Weights of a small transformer language model.
Size: 10 layers, 4 heads of 32, vocabulary 16384, 2.83M parameters.
Training: a variant of Adam for these matrices, 182M tokens.
Each number is 128 + 24 x the weight over the matrix's rms, rounded and kept within 0 to 255. Layers, rows and columns count from 0. Numbers have three digits each.

# layer 2 MLP up, 384x96, rms 0.165, rows 134-206, columns 0-95
137129135115122157165078140114115110133134150139127109126134121161116167123137108113134137128089134164105107117120112121115140140136099119113104105171110116130130134128139117117120155137113164113120138122135123124064120129105115112174135129148128139145114138113114134134112118129133121130
132153137142124146125134142109144087124145118137184121136068119129090133153090158150153102101131101124091149111107133142122134147117106068146081060114144128151105140116149129089127134115145117143143176158157098161109088147123144076131118099209138097145119148153127127139119120084124131125
150115078110133145139084137149125117138095145139122144149187120174129090126202130137127154143143157101136103125091088136107120113169166132125158159130143177131159097105123123111134091110110152044107140142106120142108103130125062117131097140128135089150116152083087176141151115105149090157
167118113109094124125093105130091128126138134117167111116073066091109125083142114094134146148117112115104142071133160157055115134199165124149124142161118179122098131126134146114131116152130154130131163130135065124130095124097127104150077131171159128138109119114130106180126126129159125178
125163117118124123140122110125106148159184143130150113130145109111131115133108124154178107148105132135129049137106129099102109115124175137116123113152136147117162146108199120114114193090113116125146143100110128140127139155128128108127140090115142070132102131122107139171134117117138127135
141137136097104134131118137122133097151122128163109131117124121120131157129160136131142138119105145145131135135125109176129121149122119126125115107159114130108098168153138123137159139148140150115088112133143102132128114096111132101146126099147112117137129126142112126126117124133137116129
130092107125129127153103105126128103126116120143122143163169117130104147117095130116160176125116106113132117126087136164102161168172122098134120135127150167120110163188152090090113107122154152091073152120132087163134066141145128122148165122110104139151120114155128147118159087123091113098
132136150110114158124111150143127121144108096104117141148119106099117138158124119140133138113136148120120157127129125140122127139146104090157104129127122153150093143141137153105127109117116143132139138109171090134140094119115124121140107155176128138124166121129142111155164123140140126180
122147127119121124131112130130119124128135130152112126123137119114122136137122121127142139138104130123116116119125109146118127134128130127146126137134131121143112148146142114126130123128136150117146129130138120113131115113119117088146122126132143113118133153115139129174125103113137115170
154152077150108149175140114135074153118132108104143110132182099146143114107124092093151138156117137115093143147077141151107122092114127116105157136100145099109165117164129120084126085139153093139128167133169156153137136184121123130152118098158095091155089110133108153155123095140115101103
165128082119107138131108146171104162126137115153153123132114055121118120123106109129193119179083102140131101069099157128129076156108121122102122139141110132121123138117126179094117147116098155088121183114190142162113114159112096117176124126124100158141137139128149137152125112105162109136
128133136148096130137103135139107156136170144191142147124161098118132129179131094108118122163158130119098103138124122123169132114139098134128081115106141124094148163104128117084132156078167104150170102071104136138146144146124129120138118117117121115130082156103132123135133108117119112152
126093149119144146165099131129134096178179137171166142112117095141128149111117149089148151107124126122140129112125093162087127143114123121093149114141158124146110162159144137137153151137096151093102113143107103119110101130118106100137163099108121149136125130152131130149116114087110109112
130141174109087089125136063093095110172176111150094124164134072143149137131122147123137132156158100117136150119140098111112061142155092144130046095123067174114128131155095138126135164092133136143127100127191152136147115117102106145135119138180153127131109129167126180155104129112137074190
144121081151092114148101141142151114149119133127119117169121123147128153113107113149188117112122117124139131091105160149095140112119135108136138135099090085163136142115164131100115110136136195117135154109107143181108111131146141123107132104171064138158122152126183183124072105116105095163
146124151107115145104117111158102128141116099132145133146168121128118126142171127106139128129138143122137148128111115122122151146153120093141140147127140193109086112166122098106135112100116151115106138117161118136143102112132133127142102151138122152130144135109116134142134100126116139110
124070152133122147133135157102125108139134149166163118141126111099145133122140171092137126131142113126109109086090132143142124208117123125104106101142108140166139164088114172108128168171131130116112098167119119123117144116132137109144158097112118165132100163170142165095118125089087109146
090111155132097121109129084121123180185174163146130121166110102110106125120120112116130127087140112114138150114145159102127092099142127101147112088118109122103127153140095174137137132142148111113137113134162137129155102116105127115123120139120129115141145131146141137151148153156116104127
110117116173095092112103114136136103116179156160123138149136124137134137138112169142132132131146121136114104137116171094146067121148140166097127104126108140139166078099156112180161134096110157159117102123092102106142084158116108129113158097136089123150082145118133153135120134140119108125
156077102126101166118136131154063099117140109183145136124149125161100147151141144114148197094133111118106145125132111191146151106136115148092139124091121086141097160162176093145101101113099132130129105107143132179115116153117156117129117145119103179142140123147131129115124141103111085111
127086150121110165131092122188125152153126103155108138134134083108134126102163117096173177131150136104105140104112119165126114111143094101105111144086114142149122137139143101150149112086160156149098110125132164136137133164124151136138143079142125117145065118099149113159135139129102097186
108118139137130158135119137160131094131126108106156131158122114143122126155127113112121125099129118116110127097131109168136115142120104070145095130103119152161094139131132128075141109134103167123138128122163115134135116109118112114145140132171129168140135171153141131124139123095116139128
125166136161099151081122149145110164195116099119138142133104103115095111183154145131188125131136126112117139109143083083147107098136120086146115116104127120097114141154157129090123130069127134129198110118170127107129111142125122159133060119202104159135120183094123173162114078147084133145
163098129101122142117144092157138126143183070134107139157159107139133158143164131077134129157118095129152118148101139178123133150130102136121119099114153161127137128131097183101089159142149144125102113079154125128160125098132133133154139127137123135128108121098141136116134099127096087099
115133116193115134142128128097131111093147196104144123116154111090118093131087160114179154135102118115083120151099179122115133159139151133068112123142143142122146159142117138124129116162121083074100128118138063138136119118132139120146104147132144148147111144101129134103095087141147104199
109146071080122118122131124128115096164141106152139155127109124101150130090144132128141124118131145145115099158100152084103154130128154132113164086153115171143165138128144127128108189126120106122095170124115122131141139180106092117117115131114112108123149117118143129146145104148145147119
134109158106093121140121101145093100138126121152144116164151108125130151111125099087164151126138106129122134147092170143157165187140085119127110104141119143125112165191116133097149155133122144112084144146118140111139116081126151097150126123126108126141137130118144111114152065121099102151
128179118123129178117145153157136145142123096110146138096124144158063107128126127107139112123129158119074133137103106129148125123126098090147139127092122146117153118096154098125128112132116131145092122127166125187138108143125125104129086106184129143148093153062144173119169110123157142114
128135103109116125102120142124112135137132091136168119160136117114126134117122158126115106155152150129143127140138122135102143161127119124140131057130136145149131110138181102128111131118105153133112132132141133170137105104098119081129096174149115148125137130106140126115157100131145146119
152144114129143150168135107093088110131201164141125102131175106142125138146093132100149126115119086115112105138127122137090184090169146122123148122112138091103155161130135128059067120151143107129143135142126096180119117101132156140132140150147090126137089135115159175093120070113094088140
156121126110067160110114119128137097136120113179163164147115122120104127155168149137132163093138120116129129099150115115167123151146111109118112132109147141115093123121159095156119095084110155122098139132171094162102137175117121141156108140105136139150114155130117130132106142115096142147
141125096173086118142110147141129200152106090134124110142105123085149146154127113129178134117114120113151134111082163106135102103115099085134149119136127095132135108177131172139150087107155127092125187091158143137153120140135113128128094172140077118161145093074127111153115121164085106155
129131133127140137151104131127127120110127136133124114129119128156131165122137109135135129144085138196104133151121099111124124119133118136123125134155118128129132140136133124129137132136110150116128118125127133121098128141130113136156131130141126125104128135123116127130112128141143126130
162123108158075125118104132136110156146117147124133126132104112127094130112160121102133123167104080131103097115118166138155120118111135111114100104156116188130118132135147179135102148145115158075117137072145074161111109129103128096160118134171130146157134158124145149099134132135162076116
129160169096122159131120065171089100204157178164167093152116118131124099157158127069113124142117063124134043113145102117151099102169090114088100113126097095104138146194130111142176168152089173155134154130129091114125131170122068124156174125140120145148098132133125130094118071113114101167
171121137086131109089142127157113114128139125116115128114074117118127156119120148098107184116112140121084149142121136150126138112095133138076176134134125138133092146152112112125127136128120094122129131150138131121128090169086098145144115152129149152142144100125144114154135160106162087156
124115127098128155116118112122154148147179108175127127129120114126114116150133149123108134108152124127154123095155130144157068175112107097154090081117124160152098116099117131156148155136135150122156135085168123108154139124100130087159079120111152155144111116166134126182102114149111117092
177111130148105134163119132090122122139179109174127137166154115140085139160116131135132133154118103108100128107118159161120094151116106130147095113135120164142078099152153141131133137106137144112102140110146079138127058112085134058151090133123143146161111173166107126154131123137131105151
163128098123121088174125156151131097146110166135108147152118144163103128119118103122130123133134122130145084149118120098124126151102135105130129102160121129113156097124137134090131139107121158121103122131117134115106102140125096128130136120137090107126154176099188181133151117127131113110
156125127107118162137108104153108137125086097137130149161124130113092123143145107114143155116126132100120125152139117157115153146120128125148148142113137135113102138134159131088124110130097117139114143126180079161125109159121137115134094120130110143131163109095149112100194120118151146168
104157103147101150130151126179156099143133150149089134110111155152123116149126152132157121198127108124135115152134122115145123114135058108082079093093127145109189152155095159089101149104113120110119114151127100112123132139100129160139130096137128120147106174118128202137129126119098108131
097131142142118123114105128118113157124175134138130128138145116143116160107156104084146112142114130136098105124122141112127140150138132130158122100139112118190192118123107143127092157147104138115134152084107132117140136130123119103149102132138086136135124119109133134152130092124118144130
120134122136106097115129137122113127151100160156125107121108110108128095117112141134138128133124140105139118124088164155112135120139164117107170136150147153161140137127125153118115147127140124123123131105142122160164084112104092126107112130101115111149105125147133139159144152136131116123
133143136140103142136109122142110109154122094138094137107138131119109122121163158093125130186104122143126092118131105144096126138098144103117135118130165164114087183121099136083125131142146129099174132142147107133128143107083117147148123141137147151124091142138142132135113144149183140134
165132099128109158099137138145119142151132124127094132160116082117137161096151105112162172148121136109143147099113096119112142109111108157091161127123114125157130123170126108151159141103135135096088149163129162119118097148138145137134156113096092098143137108135103148198133107109094075128
162130103135110111153126156102112163136170130132145131150117033134118132126094094065122098210102072133102100091108174124125148167100114091125106103148076154129171147131104162105088206139115155112122184124150142128120131126112089108150126131158079149142122181186148134145110111154133121132
166184088143063100153108105124112105124174132111121136131138065097112135128134123100143173169098141126082119090135178157126107146159168139096105145139062118113126149137113162133134132079137118136158171146122075105127111083089129119137113173101134159141103099167146090176125138154142085154
128129131129128119128128126130126127133125129136131120125127128125131131133133125129127132123114128130134131127127131133128130138131129126124128123120131131129128127127127128123124133129124127127127132131131128132132128121130129125129126127132131133126125130128135133134131130127125133132
150140077147142165124115152085126117138141112140131130150130143140090128126095168150148114089139088107126126127100115141058114114117128111133119110117143088187130128148158082091119133120130156121100202126138079181119061164121157126141077170156122114154138161131105190170129125141100130122
149092111122096117131110153145092142138118129150135116169109112113102138123152131103125127164096101127098102105077141144126141186120100115125096102163113163139116137143138175124110154151120168098127152081139117142123101139095112102167122161165121149159134153119159131110121107104135098148
111124081117101120123141155083083105124141133143119126106095127134103163075120176134135152150123094129155136129138121158107181111175156134058190095137149072126166143116123130123112131132126123146096134146106137146130115128105122160159157139142135124125134130101162127128132109138142075135
142090130134132130154117144160154103131115104162097130089144144111111111148157193128189155139127113109143126100114116115118109111153127111129146141130126197152099101117153138124122153118085102110102096147139086123143132147124135102154129113128162145145096137110089122159141098113125113167
143129138180114151130130143179064134156149143152114147101129128121115115185144132102111122157113156117099106145094120115144179133131111125106108134124145144112150171112121157106130100142117110105103125070119064141138114128124115138125100101160146158136097137084135192101128117077116098167
145125124128098138156096149164105123141163148157160132096124111118106118133133132110141148141115100117111120119105133146130135169115114115121113121128127119147128140118120144092146125100121146108114172069150077160126075138117123132147136136150153176132099138164144139111150090079126105143
105130093076117108135146108114162069126124149152139114169128140117119103158112139149142155099132143124103152112135122165172110168114091114094098120128100116145152125111107121138141107092140181132130138134121117122126107118108113115146145126154113116145121162147121157154086145101124074144
141102117079129158102122145145121142129109103158105149109152119104085132166117112144143140115127097133125141110128132139156136165121109101169109123085132134148108173122172108086115105114100149157150125116166127157136126159124117104136073149186141151130109117116124110115171081136147149150
170123114157112097129116097135120190124110152135085093112140112123131139112125119134151164156112123114139120116095143134112146127103148142103170158141102122120159116167089116146146130145147126121100127127153134100157090101127131136143148102123136149143142116118106138129120126141125058102
109147138115123150090161115152089167132147160137197199113139110149096149148149080125118116144123142140110115134144113108157132148143112112128086078113151150119140153107102121131101139105123105183158107126128119095119112155102092113140138071128134131131110167135140143136139122099133163090
135106112150138150144129095132074163146182124128132143120121112121119157158079135113153127107122077118128133124096132117129164102152094128155161135100134108103129174155195115080129115135084106145131128156138106122126093142143160126131124126124132186140131122103141170112175057096095132123
164105104149101178090114143124149157136147115131070066137121089100177112153122175134175160105108089106142153085081128127121086096123116160133158127153105108154100099153150131143118092178118148085099108123158142158125105117132145075141122165144127098155101117131104142149105107139136080145
130119112105135137145117146125118108123157125143137142127117118146132157150167126119137114133101136138121147129135119127124145133161098115145111084145124121157105110130132157140117146118097149127114137125121100130125136120101106096155124149122121140144150129141120116131143090123125132115
131148148110114137151118125110122098139131138128151115092122117159115135135127130125142136153105151146119134127145123109131144119108130114124143126141126116107116112136162118106130119127134134134135133136131125126122143111103088084147106137159129109138138127144106121121114128129160134138
105154130119107120142096114098109125125093177130101111095142084127116126102116152137121174156106150134094105095094133126092171143106151132087147152126088108155158160157106132090152106164139125134144153130158100157123130144112072117158113169149165146144112147152095153115114106131154129137
113133144095118130134101138149109135141143117152137140130156119125118146136144107129134136106111139136111109123130109134116128161121129098138134121136094137151122128120138136101090128128137164111109142115117141131118129138114124120140119143149113138143117118116127125146134099133142144149
099110158140124081139108115107098155115175152147148123114128098111109134090109155044104146138115109127128097107098154151108138113116148144112160141140126083188130167126117114118132154161161140130086131122107119118155123117130163112136143096103111133134130131141161136130145148145145139130
127128088121139152091120100163140132116138113128143134116128144101076122099093172102155148121121098116122125087108130163108130142121166138125158135152132094118139122145143106065115115121104163100115166146118094185116071107130138146150117130124109154134165149108153197122132086112129127141
143124102115112130159095140148099135141136138134138127120112097125110154111138131086152138155087115138104118101108144123118126133134087087102110111155103155137110156145140131125139174129116147096105155116151107140111136137084132108164130118141108165169106127131141156134136117117119100138
128106109104081119108117083119123134132113166137139105162103125127125121098115130091145178131127093094164090150130100140095166096168149138135140127158150092102159165132149114095146125115128161149110121144137140138142113127129091142146126098144135104131130144059129160111153107137144099142
125113121134115114099152116146099161149154136144117113179135099107152157115120115107123144131137103113087120108096159119127116141112094135150108133152121150119128162115119142090152125138144133099145120140127130133163085122139103122128082135133095106130117126120122141112168101116117121137
130135131124125138158085123119122122121127134135125111126135125163125173117133114126133134138090135216105124139120094105122124122133110129123111118166103125119130141123132124120133137134113158112123126124134128124041131131120109122170135128141126129134122142124101134128109118131139125131
156108112167110136153098114100125149134087173123161137171157093171123117184113070127128120141122104107120087158108147165123172121147118123141106133107173126112164159167146111078110098104150132176155138088123094139118119126131098148124100112148105181141123194062164165110103108096090087116
177098143163062155106113111127122129134126145113189117123111128109099135102188100139195132129081108117110082151127168114118155099141176141112149155136137151101124150129176135123083122156101116134122109156124094148103111181134153109133107084118114097138117143097135110100117127121151134149
132128126131123128128126129131126136132130126129128126133137131138126138125120128130130132137118125124125133127131122125136134125134129123126127128127133124140126128122129123127129133131127127126127127138127128127137135124130120125130128129127129128127129131131137131127126130132130124133
# layer 2 MLP down (transposed), 384x96, rms 0.131, rows 134-205, columns 0-95
126131131143134100103184113141137126137135122133116182123138137095127090133143155137133128117158128059156134127133149129152103119123167123137135114088150138125097129115124129141146122139128094137136121137128117132180119124123136139068143138096120114074115155157136132122125134116126133125
128098152121139093115122102093104126124145132162143116124109125139151099072189140136119172143114168122139157191121131100106157112096159155147123117162145172132063107084133127097093120082159136150107084115137177117138094125134111124140162117169098127140187090099066102151131146186110091143
140126084064126100135126115106141136145109094110128161102122132145131122120151107130090067154166096146175123146144136129111135107136113116146124077144120140128120129080165110153216111146146130119112165103165133090119176106093119123126117145112103165142143132137121141133149159101114145121
090167157133145096126084143141104093141110121180124130133155151142109126141184082133075123082109140140097123159121121083141103121107111145118129160137137126117141157136127097130099157125164123126136142156135135170098080169127203150121121135114174137062124123150132095144155158086119173078
132122074110154110132126091157134127130091103135135113138135132131148105133117121107116081169132110125123073137140125090120158131129101158151137109128135113163143180131140109109165110153132105132110166144133109114108184097144169156120107163138066117159094124096163163142156168140125149134
151127116111132128138148121153174138096111114118138118130096114136130161149147154146179128095101128123135118129127132151139127132117142112118119115123129111127152126112120121126143131127113103111112127132106111153148121137100114143094125125132117103171109128159123140116130133132121143112
112140135142097123118093103116113136147174102148115143191115135113095134147154127150125136118130124126100139112075130119110129138135132142149155152160150156160127183153161119089059108163187135076117156099126103121142118086133157101154099111093131119186122082143154157124134098110105115130
150135101100128115121125109145139145104138120145127116155144138136142118099108161159133135121116142141111140106104106126145121157132129148140114112115131129113139107108127104128133110097127109129149127148097139116136150161150158127107161117138164119171145159134125115136141164107149132109
121125124129144123127128127135133123107137117117135139128107141121149123145109128138110127128122130127127115123119139130118127118133133122133135126123130125140122142105118128136121135118118130128132131117108118134140130126126129155126107125133124119214120116127127103145135128116115153130
119122130103130142065123071123090120135114131130117146152105176124145124153146105149100171165154147120134175099148150113069111127090150098112116088148124097132174145197118108145109095087133074143153132119145153147117206159147121101163187122163107136153081114139162119123095123134125132097
123158081160071137081113111098127137122124082125144103160147103117106162126146137101141117146091099223130141146111179130130142131122163125111120155125138110140119113125107167131128138158152095110130126109154126140145117167181126148146135131130122138000124185143132147124112089122122095125
119124191146101170144124137124085124112102138119118113147133147159132117117130129120114105127118136130130120128146120131140127151134102132118144103108142161121136112120128131113160124157106098120116122106111100131119153126173139141111097149115105089167135181150139146139135134136095136154
143145116128135139130116126123151142148150101127165104128094122129119123139098123119152120142112122117139111102084117117131132123139116119118125121161132130140136155130100146113126142143123120131142094125115098098138149136119142134122135153133139137166109179114121104110128145110082134130
125163055139101112110139109107159137118149165108135133106122123114107102123109124123157108138113100149122073125140162145076156141093167083120217145113170135104147176105117153116124150133155107093158148156110153177113143135123167091126108120122136139133153146150092145114113158177146136141
143176071130118132159135122076119110144124149173158139144149168134141121157109108084113096120153154132132098144154138122115125189168087197099156146083133172096129111105116137102109090176135185120128086065129124164111139138073062126118109108106107087136186100177137143130113180103080140135
116138088140129140133125098112139141127109089142091131108148144127123108095124130142134124134131122129135122144139122130137119117130126168131124124148163153141117132119117108123107141139120125105116104131123133123118149118151175161135154109125143115172132135112149126098096167121113127107
149136144096134135155096114138162132139137139143148125103129112132174120122101116122080157139141160131127093091152149112145150113115095161125140131107137126124121150110110095142130147120126149157132126102139094102122098146158118124098110178138126090149131133100118149114121172154138150121
103129139148127116122121117128150161160161171101123120129125118134134126145131115131121116123126146143140125102120135154106128133156126122135124107102114123126126138140094153131113123113138126116137142134141149118118122137113109108113112131126132120162150108111129132120116113119103122108
109090117138137108106151132103114093124112079139123150143148103141118145094144157123151116140116164136155120174130125159149148156150124057152154079132129095083105121143111141122141137125123154110161120119118145125135119111087154098124175112156088109154119125157155147112131143145073099084
109131105131110122146133119135150086127147168108115118153119123134159142110126105138130094168120126122122130097160116167110079168158118148139110098144110116136132133145143117101089096112146132129161155158150192099119126092089125105119143093108126153127148145158150159107116136170130129117
071131144113133137126145112105152119157122065148164135100172137130127152114157137155133104103105106128128158133135121140140151164113120141136071127135106118111142092101101125133122137131097058151144133095121100124122144100112096148121222173152150119149077171121159051156169125116146165137
106117153145131129147131086137126136109136117125110126134125141107128136123142125126146154095131085133150126085126136165084108136106126128139106156123121144122080134123105140120148105126127112134120124120120151100141098146160106138128161123153105159196170129120141131115107150149166106124
102106150109075150176116153125143161157095098153102131101089124138149104130112151124161099091127078146163134147117105123153134187103151120156113119128165080163179128134149186078125091161143127089121123133158137113142175127104140212106130153097158129122125103079081177163127138170139072080
127131134162153120141142126120113109131097144115135109116138143142111101101099162125124121128117126133147101135111170096114127112147140184134114125157123142146134131125125116126115100115106159108126141118141115124128171149145100098135134129114113122155154125125121109127112145127106110130
138104101178099164153124141177119114154115135164139119163094096099118113086110139177152146065124113134083143097113131093145095122126117127131120135133102132139126173124168140138141108142124077126114095101131146110151155187112092122127176146094142178140099167089108119099117116117194124142
107150101132114075135098136145124137119123137120122100160115146131144099131115105147108104125139158123113112155140097089104125110159128177161095123140153098175121156133125108106132115154146116100134137157142157162125150087115154131123134139146109129151167080134132126101126129162124121124
145121152113149121112131113128113127139130135147123123122136134160117129120125140111107135115138112127138097136141143145155130092111116152130139080156113110152118147154120133111126128085126115144088136156115146116132158137162138138149090096140117154164122115139124096137149105110073106128
110169133123108159144129108105147083133116104112142140117119156101112112108097125097130175146168100133150130172081120105146150176108143072120144118118114126109130181117142138179186127107126128126169090094178125147122127132136111129148148106130103108154111164117093115121132148130168170060
129180128131146112103120109111134133141120091121129098161129146122142110127096128150133134150127148140147154143114111166135155127146146139161135131138132149106101151126114104146130132094076127075114080117121149128148125139126128125124135140122103121167113133111125085121153122163122139110
114097155143107102143138139119114141113149167153098170123122130126118120130175110130114137090114185125098157109138119088124117130153087149115109145095116115162127114095131108129142153133156132153158143107113122096120123124155105129126136136151116146138130133132128130158138123147182133117
102079129145161150138135108113124112160103172121135112160106132129140132127119105136091102170122145139128161088152129125095073154191116079118114100140137141135171120122110124119114126109106143127143151137130158083144138122146135090117136139106103152145134101117139092149107140147148159172
123099141078136102151133132135140175112160150119117171113097145114109086108130125083065117144127099142132187081077130112082128055121171130071119132149153173130133117134169163103104140152105153183169099174158096122110126147114083112135169086093196143142127124122112165123114188149155188157
120137140130118093106168116127141125135123137124110152113130114110131085139137155136124114125154138108163133121140166156122111126138143123139135126090147129115120138126120118127124129138148092138136141124135120141155131127125145135084115134109117115070128123157136121125141136130132138122
152117169179103170173077132132115144130153143110114067102152126174114200173124077111147102165111119211104143118140078095126106131129084071104071139212062160105137135124107082091127154091136158145130152181129117074051119117084117150216119155153151179160082108099073087135149136138106150177
133105108137125113083128173129105157129126119135159079077139122149108171144078116139168097084114125103131103137135126100167126122142145142136159095162113073194096072118147151136139094150166148135137178122116160139125078113126149069142154123143168160156125095168126104109147132165119121142
125126108140154131124124106103156084121127190121131107104137120139131117148072121115112121096169115136170150129164090132116112120163069168188113081148150113139148111115116154118164069165148173158098104108117144104130116091146109149110081116131097118132147107088145158109153152145108159153
138131142131130082131109090135062100086135127134080111107056139120143111129164105155143154165120153125137114153096151111141133133126147146153162186159118145155138134124189149141140122103121104124135144127108125076131132131149165169138164149130133149150120099139131155073107155133100097140
142136154111134134115099112124123079087143097111119119129136046124109137112150141116172131134110136107144068136117169138091145155132118156155140107115099104114119132178136154102148119159151125147128136106144105145139101137075106115146143161126137137212139130128126127160103103141151122140
142125135148151105119145135166106097125157090123109147119080146114147149124119104115103128112142113138156084135127145123143135140137142113099128131132128112119118115117098119127136148118143156139136117144098139115121105133144112122123126127101175139161158142120125139126128143135102111139
051139133127153124118141105123098117123160118099101131113138124127130119135094134127125107158132138140141147088144105138158117135137151133170145092137122118139119128130158156120111115130112122118140141121101159132149138123105140144134124101136114120149115168133145083137145171105133122097
084129130152085141128131144129142113133077126129104121148129155126097136141096105124132134175123132142127123145091159148166167128139097097141094123150121120136099132122105154135096102111119129098160117150121138157136100105143177107108152130108177128148106093127131099156142154123153126160
113136139143125149112108103104122131147119147131143105105139156191143145067116116164095132150143139103116130132148139108122117103137099143168146101148117139139139135084151140107142109137137136136142140104126128110122133102127118113143146115111089137154163121087144156134135156144104137152
139106119150120097132114129122146187121149134115145105151123103116132138105136110105126152123118129139117110131103149117121156068131123130150130120134144127131104122121129133111147140133163101129120102125120126148120107140144148164103143119139131121157119125144111121155151173139144099103
117117128119161144113150162126157127095179141121118129133107115132140125156090120115154118123118153121098113105108125146112177122150141103092140177119154115116132127128130120158135112147110136088111121130122133122115123141117135134121115125134077124151150127114097129142116155123105125135
086207129109154124119146103120146102141113063159151141138166111089149111159084108155091138141123116139153120054104132112113157127109167073141073116165135153106158117145148097141084120136093112123171120118147108115116160124146122156133130136132178128145094143115132079141118170128139153166
118176138145110146144124116139141134111109112091144110134170137158126157098158126114103116138125138192132177131139127117142154126138103129148104149133139109153118115104147133104145131153071111130130154103117129113078145129173128139133117140135126141000156155127153108136120127104106125129
111133175136163128124150087119158143162135123177141180171097172122104128128098128124104147074121151116164092187108100087142099149114111149153119099123108125116099130128117184136126145175049148107148049112058140132101164121146101118153118131159183121106094130139130095164120154101138103135
129130128128129130128128131129130128128129128126128127130130129129130128129128129128128129129128127127127131129129127129129130126127129128128129126131128127129130129129129129130127129128127129128127127128129128126127129130132127129129128130128130129129130129129127127127128130130127128129
065092092158097168147115096070142100153144152074161145097168211127129143067163134103177117127140099136136162136114135149134152125097105202122094082140127152100085150104150111130204139117167139107130113101132119148175144077110136081136162141118081097163160119122096103114100104160076157139
133120148157124182152088158140139117150139131122102140106127109111131177154164094103155094136142089139114142129143102126142118138156097078128113110176053144088149131159122065132138154100134155137085140148131136109109061096076138137194157096115145183236109095099115093135140164126117125150
157103128150100109115115101137109170125087144162081125141094120129096119099140136153116161143104132135129110078109131131140089120095083138123160166122118141163141130121137115144103115119200141124162116157148110107122124104184186101113121110117125145168110124130119157132145166137186141130
133109115134107116103133153148117106120084111097132131092156098127141177132138125137103108152120139129161101158170175122138127108129131145185146132146124149131112089095171154102125147094101091083113135101152174114136068112139110150144122109151193108170148090090114095133133135114067103180
118190120141091141128146113129152130111142127167112133137123176116126119204168154068107092116131130138144142152137110102119101102105090078138125114101113121142185144083115178144134116115152139144099131129144077120111128130108105115118144140121115125148099128159124205147106105115158163111
116119117155086123126102150120081117180162115156126166151176138144092147116140143123172124090127111148093112157131115092098158109135142101119095155143113106146103149156130164125098155166140114112144151157164104110112108165100109097164109110120127118038101194158156178108145095085130103108
139197119144159130115139098154160145133127122161145146156104129109137117132138102147143137164095146148116115094102134173108125138141125091132109159085102099165099138146129127122124082121130126118090110147152116115143128089117128138121147154123123104157143081144120098092104163144101135145
110090089163162151111130109116126144112119131129099146123165149120135122141128145129109135070132144138139145161115080129143102096152131147197151153096113137110105130104107144124155109153135126105115133136105136093147148117131123171133118127177129107150125164152129102140143105115122124089
126126098072114127096122183129138134126139114168124131097111159116146116162132089148094153131137140133123115139149120172090087100108134133136083108161101124123170143131137157087103171129118141155185148134173068134129198117115087105132100131159130095118090147153096101131110181118130130122
126136155145157133100133147069129152094107171134125142119132168129140134137175100139098134185133142136152099130104108167147175143123092133124062104129124108161088116131125116139127102124140086135127122153100145121137101145101103111139147125110101106155116159143131109132126144149091203089
103128138079116136167157140098158106101114154133108130134136144118157116167166140122116111113138135130118101132116130092136061144140123137156152148101137140164078148164140122114120156158145145078082213124104113115116193110183086116142111119107126102153143145133126165107086133129128131121
126189099131133122090138159132175152177180077150121185146157089093169122197147095160087115187094100133121139081109173105130143072144125102133146074121136120200112089102179168100103098162082126125115077178144101083110153152077137094131102132097108165148148090138110109131109134178146109154
123145140122144120139123143120130131085176135111130154119134145152169145163133122124106120117166152125149100147132087142143095137129116136150131137145124157136108120097103131138124109116064150118142121118149109140132166149120122093113136146124114104149162115105108137112122103120101121127
128123112124141129120145095139137101129115122113150108137119123139134147148129106118138114112126132118129122126118154115127134137112142128129133146123160110123147107135144131125132128138122128130137123133104133130127117128110121131134129136145125123168128121148134090119123114111160147126
158111075115128138116111098107134128117136150104138138117125111138107105119103115156091134137106125131116170093139168080111147102140152173096169155116112123158118116146176104127107137142173103067178144127175112129119131144130131173124118091151089164119106100156125103143128126102161167145
118136143134118136139125132139137128130122133118124130132128118127117130123129119119132126131130130126126115127123129119118126122133118108136124130118123124129134130111122131134125122124132136127132134123125128132129138132112117121125128133137134125180131129111137123121126124130137139141
142147124159148121116112149165129127124095115125131118153078144123152146129114126144101125109116159127134098142173131108090150122124128108101137104126107123159138098131107122128144098102121133112143136129150148111146152159129088131142127163114135141148151152122127104132125128123063130089
162166129169114101125123073090134133113126119107143142154139146126137135177112102116117114109131074134117143087157113106121073142112121140124149147136130148119109179108129138119117181160146136131131080150121106145132127146135153139126139104106081117151077141155123151165124129147140150091
110106131183128166134096149128137134125163135124127113141145109138120161130136138092133114146068109192123116133109106097123136142119102100150128095173076113090153133138113126116092142101142162129131116122122107114110112133075126129228133144143132145203116128092117125112116111147148122142
110103142141123142122137119179119166111118155156101125132114115121153129104123131131101132155108138137133144114175133077076125113098073147136100158090099136125137141104111153136168106154141121109142109145118130100133158150140138137118090143119132113151149113134117162164152108095126145142
099118111110131121122127118152111140121148156151122110122089181148129128132112146115115131112138111138140135099165124113107110114133102122160139130131113130115136132145131136094134100116099136135116105152132151117149128134149127135118122123139143146176148108106121144142148098132122091137
127127131124123091112180119136134116133121131131109144126124116093130082141133160144128114135158131073159132114132172143132118122132152118140139117089155128113131133128125132138136126141142084133126139135129116138171112122121140127066124140112107120086113135152131131116142130122141144131
117225137163183138060111139123118122098147115120156120118116131113135089162112139131121116142137152135150140069099129054140127113181137128128166064098103120177154090090102163130103140080126102196054123105163131156108157173140100124141201207125116113159121085144088135081132204136150142138
069143126151116154136125111126091132113158138184163158137120140109113113144147155134082105140091109125090134126093114137114090143144135146140162141103119098150127160114103149150141090144106121154112132131072148065128153137142136096147163126115157093144145118117135153155148159112140141142